config.yaml
optimizer: "soap_variant"
learning_rate: 0.00479
beta2: 0.95
Each number is 128 + 24 x the weight over its row's rms, rounded and kept within 0 to 255. Layers, rows and columns count from 0. The size above them is the row's rms in percent of the matrix's.

# layer 3 attention query, 96x96, rms 0.219, rows 37-63, columns 0-95
size [ 94  98  96 101 113 103  98  92 101 100  96  91 105 125 111  92 111  88 106  97 102 100 102 115 113 104  96]
[[ 82 119 149 129 129 114  80  87 193 122 142 124 139 104 139 121 118 118 135  99  94 134 100 129 185 136 146 107 113 122 150 113 139 151 146  80 128 129 122 165 101 106 170 120  85 155 117 115 180 160 114 137 128 100 156 144 120 120 114 139 147 126  87 134 143 147 110 132 149  89 137 162 124 129 126 183 142 102 149 129 138 135 142 119 129 175 158 128 141 115 129  87 127 147 166 116]
 [141 135 147 144 116 117 127 115 137 102 119 120 117 153 143 103  97 160 169  96 118 127 119 127 132 101 112 149 175 106 142 103 192 162  91 126 133 145 129 126 144  60 110 127 117 107 103 104 136 123 133 139 155  98 136 125 170 103 143 149 102 147 154 114 114 131  93 140 112 155  95 157 169 138 133  78 141 123 150 122 129 121 152 149 120 173 150 108 162  88 180 110 133 112  96 114]
 [140 110 174 184 156 139 136  82 121 152 131 129 123 105 124 101 125 169 108 136 104 147 145 129 126 103 107 117 126 139 133 119 115 120 117 137 104 161 138 109 148 122  75 181 123 125 128 140 130 159 112 153 142 115 152 128 120 112  91 110 136 162  42 140 124 172 119 143 132 132 115 123 124 111 137 129 142 103 110 180 115 110 123 158 122 137 110 134  99 131  96 129 124  62 145 177]
 [149 148 122 111  89 118 126 127  77 138 117  91 125 120 127 131 110 125 131 115  96 151 127 105 121 110 130 148 134 108  62 115 167 159 166 112  97 112  84 127 128 157 141 140 163 113 135 154 115 177 121 135  77 140 158 108 101 129 141  88  84 134 119 150 134 149 106  86  85 140 131 133 123 156 129 150  99 127 129 109 138 135 108 111 114 124 125  83 104 128  68 124 146 117 158 169]
 [143 139 112 158 142 162 157 157 119 163 115 137 180 145 106 138 121  64 124 152 153 102 149 146  78  99  96 115 106  91 135 122 153 132 103 171 100 124 135 130 107 129 125 153 103 117  95 158 118  90  93  84 117 109 174 106 125 143 145 122 129 116 121 119 114 107 113 127 163  66 130 107 124 144 118  90  94 111 130 134 107 152 131 117 163 128 141 119 116 141 119  85 105 150 135 112]
 [140 143  79 115  98 140 106  82 115 124 146 140 132  97 142 118 144 141 158  99 121 158 170 104  94 150 110 179 137 155 106 178 143 117  87 102 127 155 151 138 108 144  98 136 123  97 161 114 167 132 113 171 126 118 114 136 122  69 120  91  93 136 171 148 209 116 122 133 116 141 138 148 141 142 144 124 130 109 143 135 142 139 151  96 130 141 107 151 130 130 128 125 132 147 109 116]
 [129 144 119 107  97 143  90 117 148 128  99 131  94 116 122 138 117 134 159 128 150  71 104 129 145 118 126 164  90 110  92 123 144 184 125 153 191 164 112 114 127  84  97 123 114 145 154 122 144 139 134 126 142 143  99  95 117 121 118 140 156 115  91 128 155 107 148 123 113 122 100 113  82  94 139 154 134 136 170 124 167 165 128 142 156  95 110 135 167 157 135 103 130 131 107 172]
 [123 146 139 103 161 112 162 134 127 141  98 145 107 103 150 125 107 103 127 125 113 122 166 100 123 122 144 115 132 137 106  82 144 117 126 169 170 131 126 130 116  82 126 133 115 126 130  92 139 167 122 128 108 134  92 155 143 115 165 117 173  99 152 125 150  74 123 141 146  82 166  95  99 127 108 138 128 113  84 185 119 129 136 141 128 142 178 163 105  95 126 120 136 166 149  86]
 [111 156 141 136 145 103  85 152  97 139 125  98 136 104  67 149 127 154 123 140 113 115 118 152  81  84 162 164 118 118 128 150 141 127 128 129 139 105 113 145 175 124 156 116 126 131 147 160 123  94  66 140 120 153 125 112 116 110 108 119 130 119 124  86 142 100 136 103 120 124 161 111 139 140 147  99 110 124 127 161 154  87 133 159  61 142 123 134 124 130 105  68 103 125 139 103]
 [138  99 126 143 130  87 107  99 128 112 142  99 152 110 148 150  94 115 134 150 106 154 154 106 128 128 120 169 154 115 171 157 103 109 132 134  99 102 162 130 125 135 152 123 121 150 155 116 134 154 148 109 104 144 145 117 140  97 104 172 154 122 152 155 123 153 110 126 173 141 118 141 120  95 139 143 138 132  98 155 112 177 156 158 149 125 120 144  63 119 164  94 182 112 121  77]
 [130 139 110 134 149 163  95  86 106 171 133 102 127  73 156  82 106 134 112 111 136 151 152 107  74  92 163 146 123 131 102 119 131  92 117 135 115 148  96 145 103 122 125 150 157 140 125 125  72 126 108 146 127 110 122 118 106 112 145 122 152 158 140 114 124 160 112 109  93 148 120 123 132  90 149 131 141 121 145 137 120 114 119 126 159 125 129  94 158 116 154 183  70 101 176 133]
 [120 112 163 131 128  79 140  81 142 168 120 135 146  92 125 135 188 122 139 154 130 144 133 120  96 100 154 114 147  73 105 141 117  90 143 136 114 137 144 168 120 121 127 151 114 121 108 130 121  99 104 144 152 142 133  88 107 157 143  93 136 134  40 127 128 141 139 122 126 115 149  92 137  92  95 121 137 115  89  97 133 100 144 115 137 100  96 113 126 147 173 131 127 126 154 138]
 [172  84 129  85 125 149  97 106 147 133 161 102 176 115  98 121 144 137 131  97 116  99 181 130 118 114 133 123 152  94 126 112  66  95 168 120 110 122 143 131 112  96  91 119 137 124 118 109 142 121 144  96 108 104  96 125 133 141 127  93 163  61 150 131  97 133 149 142 113 151 130  96 118  90 166 148 151 105 141 162 129 125 153  98 131 142 149 116 128 146 121 130 145 134 107 109]
 [114 118 154 123 115 167 108 113 140  98 131  94 157 170 120 112 152 133 152 112 139 138 148  81 106 118 137 118 159 158 123 159 147 136 189 141 111 171  81 131 105 160 134 122 155 162 114 107 105 189 118 163 120 104 127 120 115 144 149  99 135 134 132 133 124 167 110 166 105  92 121 144  98  97 152 147 155 129  81 131 137 117 135 108  95 144 106  97 131 118 119 161 108  98 104 133]
 [165 119  99 122 103 103 145 134 130  80 118 120 102 128 143 144 135 156 110 188 137 136 113 135 113  72 118 140  98 113 150 142 171 143 112 148 138 113 153 148 131 144 107 116  90 111 152 125 108 125 132 117 157 145 123 119 151 142  91 150 110 123 118  98  92 137 147 151 103 112 103 147 124 170 121 122  75 136 201 127 120 119 156 123 162 121 180 132 147 134 107 142 100 183 127 145]
 [105 115  95 127 157  90 100 154 111 152 111  91 118 103 131 115 128 111 111 138 156  96 124 118 172 113 104 111  86 140 109 154  99 175  92 155  97 112 136 126 133  59  95 147 126  81 147 129  92 141 125 161 146 137 105  95 141 125  92  74 108 116 105 120  85 107 138 116 137 117 161 133 128 128 123 104 102 150 133 114  98 135 136 159 115 133 124 120  96 113 133 129 117 106 125  77]
 [ 89  90 144 150 152 114  84 117  90 142 163 165  96 125 177 102 152 142 145 137 134 114 117 137  98 144 100 178  81 153 130 157 121 136 146 100 162 121 143 127 119 153 128 117 135 157 157  68 121 129 120 132  92 132 109 142 142 143 139 140 122 119 125 164 159 103 119 161  56 122 153 120 139 140 115  95 134 145 128 123 139 147 157 122 119 135 114 135 173 111 120 120 141 103 103 169]
 [133 125 116 103 119 129 143  95 123 125 102 136 109 107 130  90 146 134 168 122 155 157  82 142 155 148 139 139 151 126 163 158  93 109 107 177 136 136 134 133 168 111 163 120  94 110  86 117 103 148 101  81 128 176 132 177 138 110 164 146 134 160 141 114 106  83 125 129 122 118 109 161 106 133 116 130 134 175 122 138  74 153 130 107 109  94  94 145 130 106 129 153 159 112 152 138]
 [106 142 151 131 136  94 148 155 121 121 150 102 133 170 114 131 122 118 134 168 113 100  80  96 127 129 185 104 103 109 123 122  75 197 125 160 101 124  76 102 153 154  92 107 137 133 155 121 140 128  94 155 110 108 136 138 139 144 139 133 128 132 114 155 113 143 156 139 156  76 134 125 122 119 186 131 138 138 145  88  85 103 133 119 132 130 127 157 160  98 116 144 119 123 135 117]
 [105 157 128 122  94 189 143 137 160 129 138 135 145 161 161 128 101 170 130 148 121 137  89 100 131 141 110 134 127 101 109  98  85  87 143 131 148 158  89 121 108  84 143  87 132 106 102 133 111 133 113 137  99 136 121 118 116 127 114  95 132 123 116 154 117 153 114 144  93 147 181 127  92 140 180 103 113 123 131 119 102  86 124 169 136 103 110 174  87 117 162 144 129 125 122 120]
 [122 123 144 106 143  47 158  99 141 154  97 140 139 147 157 133 139 150 155 149 118  85  86 121 122 120 137 169  93  90 119 112 146  97  92 130 163 140 119  84 122 127 143 151 117 170 126 128 121 143 179  89 140 135 128 137 116 123 120 126 110 125 141 139 132 133 186 144 126 124 119 145 123 169 107 117 127 101 113 142  85 123 128 125 124 128 123  87 150 183 148  91 113 147 107 103]
 [169 151  82  67 162 119 110 130  99 169 132 108 103 187 141  84 144 146 108 166 136 106 113 117 108 126 155 157 133 133 135 129 126 144  70 120 147 146  98 136 157 148 103 128 115 127 142 172 118 122 124 133 162 124 151 115  89 137 123 122  94 111 138 126  67 108 107 158 148 153 144 139  93  98 137 119  87 153 154 148 127 110 104 135 139 127 121 141 124 118 146 160 145 152 126 140]
 [ 95 144 156  82 158 145 141 143 129 153 146 133 156 140 134 122 104 152 116  71 128 136 129  78  81 106 120 103 139 171 155 115 126 162 177 169 105 103 135 143 144 153 159 109 145 105  90 148 159 141 141  99 120 122 119 144 152 131 123 128 147 115 109 146 159 104 149  96 102 119  99 117 122 159 148 143 130 152  59 127 120 103 140 151 159 155 125 131 145 139  93 154 115 140 153 142]
 [ 87 174 124 111 144 105 140 142 122 134  92 126  99  96 101 151 153 144  99 125 141 109 150  95 166 121  94 132 101 137 159 120 129 130  83 130  99 133 146  89 107 108 133 143 137 143 164 171 128  68 127 127 115 108 135 124 122 133 173 122 167 104 104 112 120 119 110 125 114 101 147 128 151 164 119 137  99  99 142 144  80  85  79 150 174 111 115 150  89 131 126 128 117 123  96 136]
 [121 141 103  93 121 130 128 128  87 108  94 113 112 128 157 127  99 162 163 127 134 152 168 132 140 141 126  93 159  84 154  99 117 145 160 101 109 114 144 148 103 125 154  99 120 144 166 117 129 135 109 124 124 117 146  78  91 116 143 112 146 137  80 126 115 129 139 174 123  76 157 140  74 102 167 120 140 146 156 130 128 135 153 133 137  98 104 134 131 152 119  90 188 144 102 146]
 [121 154 188  95  96 162 128 144 114 163 148 129 118  92 124 113 132 102 113 131 104 114 179 152 138 166 100 140 170 115 152 135 117 135 120 147 140 152 121 146 104 156 148  82 108 145 128 175 150 106 176 120  87 110 158 124 171 172  94 132 129 129 158 155 134 151 124  86 125 134 120 118 129 105  99 119 130  99  94 159 102  98 122 109 102  99 110 139 107 145 143 133 152 133 120 140]
 [ 99  91 129 151 147 147 167  81 125 119 152 167 132  98  96 140 122 120 144 140 125 134 129  56 160 107 118 110 125 147 135 135 144 118  94 154 171 105 129 115 134 106  67 150 122 117 155 112 132 134 123 109 169 111 173 139 150 117 120 140  99 104 159 102 104  89 170 124  99 167 122 111 117 139 141 165 135 106 148  96 100 128 118 105 132 125 121 144 153 101  90 100 104 110 137 116]]
# layer 3 attention key, 96x96, rms 0.215, rows 37-63, columns 0-95
size [ 96  91  99  92 100  99  97  90 100  99  98  95 102 110 105  86 112 101 108 104  97  99  98 100 104 107  91]
[[128 145 118 109 153 133 149 118 148 114 126 189 140 149  88 153 134 121 166 142 157 180 119 160 119 121 149 146 143 107 125 153 136 123 162 157  88 116 116 128 170 188 132 133 150 121 172 127 139 138  81 129 125 109 133 153 146 169 153 128 102 149 110 139  91  87 117 137 136 136  81 103 141 193 126 116 103 131 122 123 132 122 151 115  97  99 153 121 115 154  99 133 148 154 106 141]
 [139 134 161 157 119 105 160 145 139 158 101 185 141  59 145 123 130 127 105  89 111 132 107 146  91 122 116 123 104 117  99 110 108 127  92 138  93 102 151  98 134 128 115 157 164 104 168 102 135 156 152 108 140 143  97 142 160 141  96 153 135 140 157 122  95  74 119 135 124 140 116 114 139 120 140  87  96 131 112 146 155 133 120 165 153 114 130 118 139 164  99 146 109 158 160 103]
 [175 136 129 105 170 116  90  78 174 112 102 137 138 108 141 157 152 141 128 107  92 110 131 109 109  98 117 186  82  78 155  74 156  92 138 120 137 143 135 180  95 114 122 109 146 130  88 141 119 125 104 130 150 135 134 147 101 120 136 100 130 130 140 147  92 116 119 172 137 108 127 110 154 128 160 121 141  91 143 119  99 134 157 138 141 158 152 109 133 151 130 136 114 130 135 116]
 [ 99 106 138 132  90 140 108 110 179 139 140  99 113  98 125 112 106 145 164 116 117 150 136 145 119 122 130 172 104 133  96 120 159 130 177 132 144 128 119 107 104 157  99 133 110  82  98 150 132 104 120 125 123 114 130  68 154 111 152  93 129 169 137 137 125 108 116  93 113 148 119 158 150 155 171 127  82 122 167 107  86 105 118 146 103 159  71 124 151 134 148 155 120 137 137 120]
 [132 135 112 152 107 120 129 124 140 117  81 100 105 112 139 183 103 109 126 140  86 110 106 164 146 142 128  93 164 133 140 149 109 143 149 144 150 149 148 156 143 162 142 139 103 108 172 120 147 141  90 113 197 174 135 162 133 113 132  83 139 115 116 127  93 116 102 143 153 128 129 130 164 111 127 163 144 117 115 156 131 107 109 118 145 159  97 143 128 139 116 137 174  73 111 154]
 [164 110 134  92 139  75 127 131 134 139 152 125 104 151 124 123 134 110 101 100 151 130  86 109 168 110 140 128 106 152 112 152 142 136 129  65 147 103 104 145 107 142  96 114 165 105 117 149 157 106 112 157  97 132  94 140 139 121 160 156  77 120 115 165 141 101 119 148 133 138 119 126 175 114 156  93 148 122 162  91 152  96 133 101 142 118 126 124 164 110  96 107  99 156 124 164]
 [139 122 131  67 116 100  86 113  86 118 118 122 153  90 135  86 154 160 157 121 104 110 145 136 134 157 172 137  79 106 130 120 106 113 116 142 168 115 149 132 177 139 172  91 147 135 127 106 140 137 131  92 115  84  99 112 142 138 121 120 122 151 100 152 107  96 116 110 130  89 122 100 111 122  81 129 137 116  78 103 137 128 119 125 129  99 110 137 118 160 109 167 118 133 152 151]
 [134 147 125 136 118 123 128 160 115 112 118 104 115 127 149  97 127 152 154 132  94 115 116 121 123 107 197 167 112 149 119 134 116 148 131 120 142 148 142 103 147 119 110  80 119 106 152 140 120 146 122 150 135 140 107 189 114 130 190 155 172 134 137 115  98 112 171 104 132 127  92  69 116 151 130 110 162 121 170 102 166 121 167  97 115 164 102 137 128 134 145 120 130  81 120 121]
 [128 169 104 120 123  90 109 122 157 164 110 137  93  95 150 113 168 164 186 116 105 123 141 128 145 133  82 152  95 140  81 142 166 126 165  94 132 143 137 152 130 120 142  94 109 119 132 140 120 146 110 150  96 115 141 163 109 134 105 110 143 100 148 132 126 144 117 124 134 129 132 149 113 125 124  91 168 111 180 180 124 132  77 103  99 122 118 134 129 134  98 132 163  92 112 151]
 [117 124 128 155 152 148 110 104  99 173  93 159 110 128  94 141 147 120 106 134 123 156 114 111 159  78 132 141 103 106 122 157 140 103 138 170 185 192 137 170 138 130 129 129 109 129 114 136 128  95  91 137 115 160 157 166 123 128 179 115  95 121 144  94 126  88 100 137  95 123 121 137 109 131 124 136  86 132 131  97 170 153 159 132 132 102 107 145 101 128 138 112 133 157 144 121]
 [144 102 112 137 125 128  86 106 146 121  96 147 122 129 118 125 152 118 135  88 108 129 114 108 149 103 161 165 128 154 106 118 119  76 133 148 119  97 101 133 109 128 104 136 169 119 122 175 129 147 164 163 130 127 119  99 137  76 138 144 137 141 144 101 129 155  98 102 107  67 159 158 132 121 138 112 139 115 173 128 108 130  75 154 121 137 175  86 140 135 125 185 136 128 143  99]
 [135 136 129  74 116 172 105 157 144 103  73 149 141 131 103 130 124 131 141 132  93  94 152 135 111 122 124  75 134 118 134 143 140  96 151 127 134 126 137 199 108 137  98  83 169 138 137 151 169 140 142 147 103 128 143 137 152 123 113 132 141 146 144 122 147 134 131 163 148 130 112 109 111 101 172 171 138 145 143 137  85 165 126  89 111 173 124 127  98 103 146  92 146 127 126 152]
 [156 105 114 135 119 140 150 106 119 156 112 140 139 175 144 139 156 124 122 194 128 130 139  86  98 138 147 165 162 110 127 117  83 129 159 123 100 155 139 120  95 111  81 126 100 152 154 119 170 133 110 126 124 117  95 132 159  86 156 118 119 151 138 146 142  98  98 156 131 102 144 100 135 141 143  95 123 140 136 146 107 136 167 113 119 118  89  97 102 120  89 131 124 160  80 170]
 [151 124 135 160 113 123 137 129 118 111 152 167 147 169 129 129 117 151 158 147 185 172 102 108 108 159 120 131 164  99 121 129 109 126 151 111 176 121 166  97 100 150 142 123 115 139 121 117 167 169 141 145 152 123 121 105 129 140 126 141 128 119 124 161 113 174 149 181 151 130 161 155 182 115 178 145  96 107 140 121 129 134 123 126 140 126 127  97 161 137 113 145 180 106 146  94]
 [112 113  90 123 115 104 136  83 177 147 112 132 132  97 143 109 104 131 115 110 166 104 100 163 143  99 126 126 121 156 118 123 162 130 116 184 117 123 125 107 119 140 134 159 143 157 151 117 149 121 101 112  91 147 134 106 113 113  97 134 133 105 144 187 150 151 158 117 143  87 120  88 118 148  92 181 107 142 160 141 139 108 170 127 180 119 130 159 115 140 166 122 101 151 121 125]
 [142 136 112 142 127 151 100  99 130 134 130 137 112 100 137 145 178 123 121  70 148 100 168 134  97 133 160 144 120 138 114 147 105 147 170 130 170 135 129 103 146 165 144 154 117 133 139 145 129 105 175 130 130  87 117 100 118 114 128 126 166 121 122 152 137 146 152 117 138 148 140 132 138  74 132  91 165 145  97 154 150  76 200 124  97 146 141 130  89 163 144 152 137 118 114 128]
 [108 114 129  92 158 155  90 144  87 107 155 143  98 142  99 130  49 156 116 147 130 153  97 115 134 133 113 133  68 147 128 132 121 122  81 120 147 154 122 127 128 108 132 148  93 147 142 130  97 115 163 141 128 126 107 164 161 156 140 128 107 118 136 127  90 141 141 125 125 115 143 125 175 128 113 112  95 142 155 105 110 111 154 153 132 108 139 122 111 104  88 102  73 150  95 154]
 [136 128 126 156 127 113  68 117 100 126  73 138 120 114 109 115 100 180 116  96 123 109 120 155 132 115 137 131 120 120 153  94 129 155 113  97 123  95 128  95  99 141 131 133 115 153 150 101  96 137  78 147 152 125 121 132 122 117 110 143 121 117  87  93 163 114 153 114 133 125  95 163 159 107 107  95  81 116 143 133 171 148 185 126 148 133 182 115 156  92 148 116 129 127 152 120]
 [116 118 137 145 179 133 113 102 170 117 152 147 141 143  92 141 139 110 165  95  97 131 112 114 118 172 133  83 146 156 138 130 163 166 148 108 160  93 147 126 135 129 154 119  97 124 127  93 124 195 137 124 115 143 100 131 110 119 121 154 146 145 157 114 118 140 167 119 145  95 159 122 118 154 120 164 154 134  96 134 139 143 156 130  64 126 125 140 123 133 122 139 100 113 180  88]
 [ 69 116 143 160 140 123  91 142 137  87 148 144 139 134 132  93 151 144 131 113 109 173 143 114 158 116 105 126 148 125 148 135 165 125 142  77 163  95 145 133 139 106  84 115 129 111 141 146 107 177 122 154 108 169 116 120 132 113 134 132 160 146 101 131 127 155 139 160  60 124 160 109 142 128 101 142 133 108 130 131 104 157 124 173 118 192 138 167 113 134 128 145 141 119 147 132]
 [107 119 127  92 100 109 120 179 116 116 102 138 133 105 165 153 132 143 122 140 128 120 121 153 122 107 132  89 161 131 128 112 133 135 154 157 162 121 130 160 168  92 108 116  66 130 100 114 137  94 131 115 144 155 114 143 108 158 141 152 132  90 148 154 116 148 150 108  98 115  76  91 119 108 120 163 111 165 110 125 150 166 152 133 134 123 147 134 141 136  88 154 124 181 166 170]
 [129  92  96 171 142 140  76 112 132 170 156 126 139 105 155 124 181 131 119  99 152 162 142 119 158 156 171 114 114 113 169 141 114 172 114 139 127 107 167 141 145 116 127 102 128 126 154 139 114  97 106 130 104 146 166 127 128  78  75 114 138 102 150 129 109 154 127 138 133 112  75 134 148 128  95 134 131 138 148 134 110 178 175 127 115 165 124 151 129 154 133 127 110 116 134 113]
 [140 123 171 146 117 138 117 106 140 158 107  71 111 139  97 131 111 130 114 146 102 108 117 120 110 128  93 143 115 115 131 136 132 180 163 115 101 148 112  95 133 157  87 114  89  79 177 140 127 173 150 151 141 123 106  85  98 156 159 133 129 116 102 133 113 133 157 142  99 100 159 164  96 113 105 140 112  97 148 106 104 160 112 122 117 109 105 102 143 156  90  97 147 134 112 130]
 [116 128 135 105 111 128 112 161 110 154 103 112 138 139 161 159 108 139 137 134 115 123 136 136 140 172 164 139 110 131 133 115 124 170 148 132 137 171 132 119 107 115  96 167 135  90  95 155 121 184 109 110 116 132 156 100  91  93 109 132 135 105 104  90 145 147 120 120 169 106 128  59 103 132 126 112 163 116 167 118 125  98 137  80 151 125 124 151 159 174 123 120 136 123 113 178]
 [108  89 113 136 129 132 137 100 110 120 119 129  87 116 144 118 122 112 167 126 139 140 123 128 149 126  99 100 118 100 139 138 157 145  90 137 161 134 109 131 117  87 132 125 144 120  82 108 103 156  85 153 157 108 100 107 175 143 136 148 163 125 140 127 127 115 156 146 122 108 108 110  95 130 138 127 116 119 105 140  75  88 149  96  88  93  99  97 113 144 208 134 120  88 127 166]
 [141 120 171 129 128 160  82 118  93 136 153 136  83 148 171 111 146 132 138 140  88 106 114 120  93 101 131 160 134 110 117 128  96  96 125 122 105 149 115 157  99 116 112 169 106  49 135 110 145 127 103 122 110  77 135 145 124 120 110 123 129 119 104  66 123 150 151 139 149 164 122 115 153 149 131 150 131 141 119 128 139 113 136 100  93 182 117 145 130 149 141 122 103 140 161 150]
 [129 133 195 116 147  82  87 140 126 151 113 131 136 122 125 178 103  85  97 128 158 137 116 128 127 106 112 148 105 109 135 101 137 130 158  97 106 103 125 102 130 159 166 113 177 187 146 157 114 137 137 107 114 114 111 129 136 131 158 148 149  92 147 124 139 147 127 142 152 103 109  98 109 110 140 154 160 146 113 125 141 113 145 158 126 119 131 121 127  81  90 134  89 153 115  71]]
# layer 3 attention value, 96x96, rms 0.2, rows 32-40, columns 0-95
size [115 127  99 111 132 121 111  98 108]
[[167 142  75 166 127 115 124 136 143 127 123 127 159 136 114  97  90 123  89 151 131 138 143 117 166  91 121 139 115  98 121 112 133 104 143 136 135  81 104 158 144  85 103 147 131 137 115 127  92 123 142 139 155 134 128 120 111 113 163 153 174 137 106 145 136 116 137 115  80 117 105 125 133  80 131 171 150 102 182 177 155 160 131 140  79 150 122 129 137 116 173 136 151 106 138 141]
 [116 153 179 116 137  93 109 125 127 136 105 145 142 164 117 104 147  94 107  88 129  99  74 118 128 141 125 166 146 121 131 100 140 134 110  74 176 123 143 152 109 128 146  89 103 123  94 161 115 127 142 144 135 137 118 163 119 156 118  81 170 105 124 144 160 128 153 152 109 155 139  89 131 141 156 112 146 119 154 138  89 167 119 124 111 128  91 137 127 119 188 107 129 138 109 102]
 [119 156  98 131 121 142 159 123 107 131  88 137 156 111 136 153 129  90 143 118 148 108 162  74 133 109 159  87  89 123 109 136 142 131 145 154  83 114 172  90 119 155 136 133 136 144 102 130 157 163 138 142 129 126 123  97 150 120 135 160 155 162 147 148 171 115 103 118 112 125 148 163 133 151 119 150 141 117 116 151 141 136 173  90 131 120 141 121 123 128 103 215 132 154  98 124]
 [169 163 152 187 132 126 133 128  75 147 103 148  95 180 108 120 140 117 145 138 151 104 109 179  83 130 133 140 127 140 107 111 141 129 100 142 138 109 118 128 108 176 141 171  69 140 115 134 144 110 138 138 120 143 115 157 119 122 124 117 130 121 117 151 149  99 150 142  94 133 175  81  99 130 106 156 146 102  86 124 110 138  99 136 104 159 161 124 136 162 113 156 134 137 126 122]
 [130 132 127 112 157 156 146 135  97 135  89 133 117 146 173 107 137 153 113 137 147 108 126 108 133 106 134 150  94 135 193 155 151 106 139 126 120 112 114  86 133  87 130 152 125 156 137 169 101 124 136 150 104 133  97  92 136 120  99 125 145 175  71 107  92 102 106 142 125 138 110 134 120 136  69 110 125 130 126 120 137 127 152 115 168  85 159 114 113 175 106 105  99 168 132 142]
 [139 171 162 122 179 111 159 120 112 147 139 115 164 124  90 123 103 157 139 103 137 132 160  94 149 127 144 156 153  85 128 134 134 147 155 133 126 160 113 120 115 104 130 124 148 125  78 162 140 105 139 102 133 122 137 173 132 142 151 159 107 138 154  82 160  97 131 121 127 130 135 131 149 175  79 140 114 127  65 138 138 144 108  95  92 165 120 112 160 148 124 145 155 110  94 122]
 [112 139 149 175 125 131 111 139 106  94 163 128 130 100 123 134 149  98 112 168 113 125 128 132 145 111 115 161 141 109 111 122 132 108 148  92 132 139 132 132 109 105 124 112 144 120 134 115 110 178 152 162 103 179 129 107 100 130 112 174 135 129 159 114  89 150 103 174 148 119 143 161 135 153 139 120 186 106 165 140 104 116 113 144 166 171  97 156 157  99 129 137 136 145 137  62]
 [107 115 129 155 110 141 123 152 133 147 131 107 168 118 115 119 136 130 116 105 126 135 114  97 111 140 110 141 130 134 157 120 131 121 119 140 184 182 119  89 110 109 151 125 140  93 109 155 137 153 127 164 136 108 110 108 118 122 106 167 125 113 124 112 138  88 181 145 115 118 143 103 125 205 130 140 131  86  92 121 157 129 113 144 174 110 106 163 117 141 106 179 133 107 157 186]
 [134 152 126 114 149 158 102 150 178 165 112 135 152 134 124 146  75 118 139 145 156 160 139 130 126 110 127 135 146 106 144 150  99  98 130 140 125 128  99  95 142 161 129 115 104 110  84 141 124 145 112 150 123 101  82 117 149 143 122 110 125 151 135 111 123 116 107 125 113 110 120 124 127 170 115  68 178 167 127 164 164 181 145 107  90 136 150 113 133 123 134  78 130 102 129 182]]
# layer 3 attention output (transposed), 96x96, rms 0.17, rows 32-40, columns 0-95
size [112 109  93 103 120 104 102 101 108]
[[112 118 165  55 152 148 127 118 127 148 115 111 108 143 156 130 118 145 117 136 138 129  61 125 115 117 119 123 164 157 133 158 131 148 164  95 136 170 135 143 115 154 113 116 110 104 118 127 183 120 103 123  91  96 153 118 116 125 126 158 119 117 117 134 137 135 140 131 130 128 107 121 107 149  84 139  84 111 137  96  78 100 164  98 137  76 130 115 116 176 108  96 125 162 141 117]
 [135  90 106 170  67 138 152 140 142 128 146 139 125 149 151 158 128 133 107 160 100 167 146 131 145 122 116 127 106 117 127 125 110 103 174 182 132 167 136 129 131 140 122 165 130 118 161 105 116 123 125 106 143 131 135 105 136 132 142 142 115 128 136  61 140 137 107 146  65 112 137 180 115 168 107 172  87 119 119 106 155 127 135  92 145 124 128 138 156 136 134 148 123 136  90  84]
 [134 121 153 128 175 147  97 122 117 126 146 123 114 160  99  88 154 120 122 136 122 147 154 136  92 109 102 140 138 124 128 128 142 140 138 136 129 109 119 144 120 100 105 131 108 127 142 122 145  72 113 140  98 173 130 111 132 162 128 107 142 120 163  95 111 128  98 113 175 168 155 102 147  77 112  93 134 170 108 102 161 155 145 128  97 138 178 158 121 134 148  86 181 165 159 130]
 [ 92 114 110 132 134 103 162 133 138 115 155 145 158 126 123 117 169 161  67 142 141 158 161  93 144 131 130 172 119 123 119 165 124 108 137 146 114 172 150 124 136 101 103 144 160 123 162 141 131 113  95 140  96  73 164 129 139 153 138 128 104 149 120 102 155 153  73 112 115 150 108 175 146 128 143  99  89 157 170 133 153 138 125 135 129 127 114 128 120  71 133 118 125 120 139 149]
 [109 168 138 155 146 151  82 137 133 127 142 144 142 143  87 139  99 130 131 128 157 148 139 151 135 116 159 124 165 173  95 132 125 212 126 130 121 132 113 153 123 163 121  94 127 132 121  85 122 149 121 122 135 146 152 140 130 150 155 115 112  94 162 140 122 155 138 133 126 154 126 165 120  96 185 136 124 119 133 136 151 206 126 126 145 125 103 153 161 124 113 159 145 124 166 107]
 [141  91 104 174 167 138  92 144 174 156 106 120 133 142 151 143 138 143 114 140 126 151 146 120 128  96 131 117 121 133 112 111 145 120 121 132 122 121 114 152  96 138 108 138 152 167 139 115 152 129 119 152 123 125 172 112 116 107 100 104 185 117 140 159  98 139  92 119 105 129 132 149 146 126 148 112 169  93 172 102  71  73 187 117 135 177 142 115 102 127 140 111 115 148 138 101]
 [155 109 171 135 142 112 158 128 104 149 133 142 125 114 158 166 102 122 125 158  95  93 139 103 155 135 103 121 144 121 161 141 111 150 103 108 110 120 114 145 138 143 135 148 137  76 123 127 167 121 130 142 173 146 152 124 143 112 154 112 115 115 136 107 164  89 166  94 126 190 129 152 130 127 159 157 142  89  78 116 140 166 117 120 123 161 117  97 125 171 105 106 157 163 127 163]
 [146 134 133 175 138 159 127 128 121 139 152 173 125 157 158 172 126 147 111 168 121 147 137 141 149 145 124 129 135 124 160 118 150 129 155  85 138  96 109 114 160 167 100 130 116 110 126  86  60 130 125 142 154 157 140 138 136 142 140 105  76 103 125 145 105 143 104 135  67 175 138 130 109 122  80 168 121 136 117 109 127 122 112 124 103 172 133 141 120  93 163 118 145 102 130 130]
 [ 81 137 125 146 103 123 108 119 149  95 145 137  92 140  71 129 126  88 111 132 132 117 144 104  98 164 144 111 168 152 110 115 137 141 136 118 118 120 135 106 121 136  67 127 102 114 158 174 109 114 139 139  90 160 153 104 107  93 124 128  97 108 144 133 141 162 166 135 105 132 118 135 121 140 153 146 137 129 112  91  73  74  66 138 159 110 152 128 117 144 101 143 132 134 119 109]]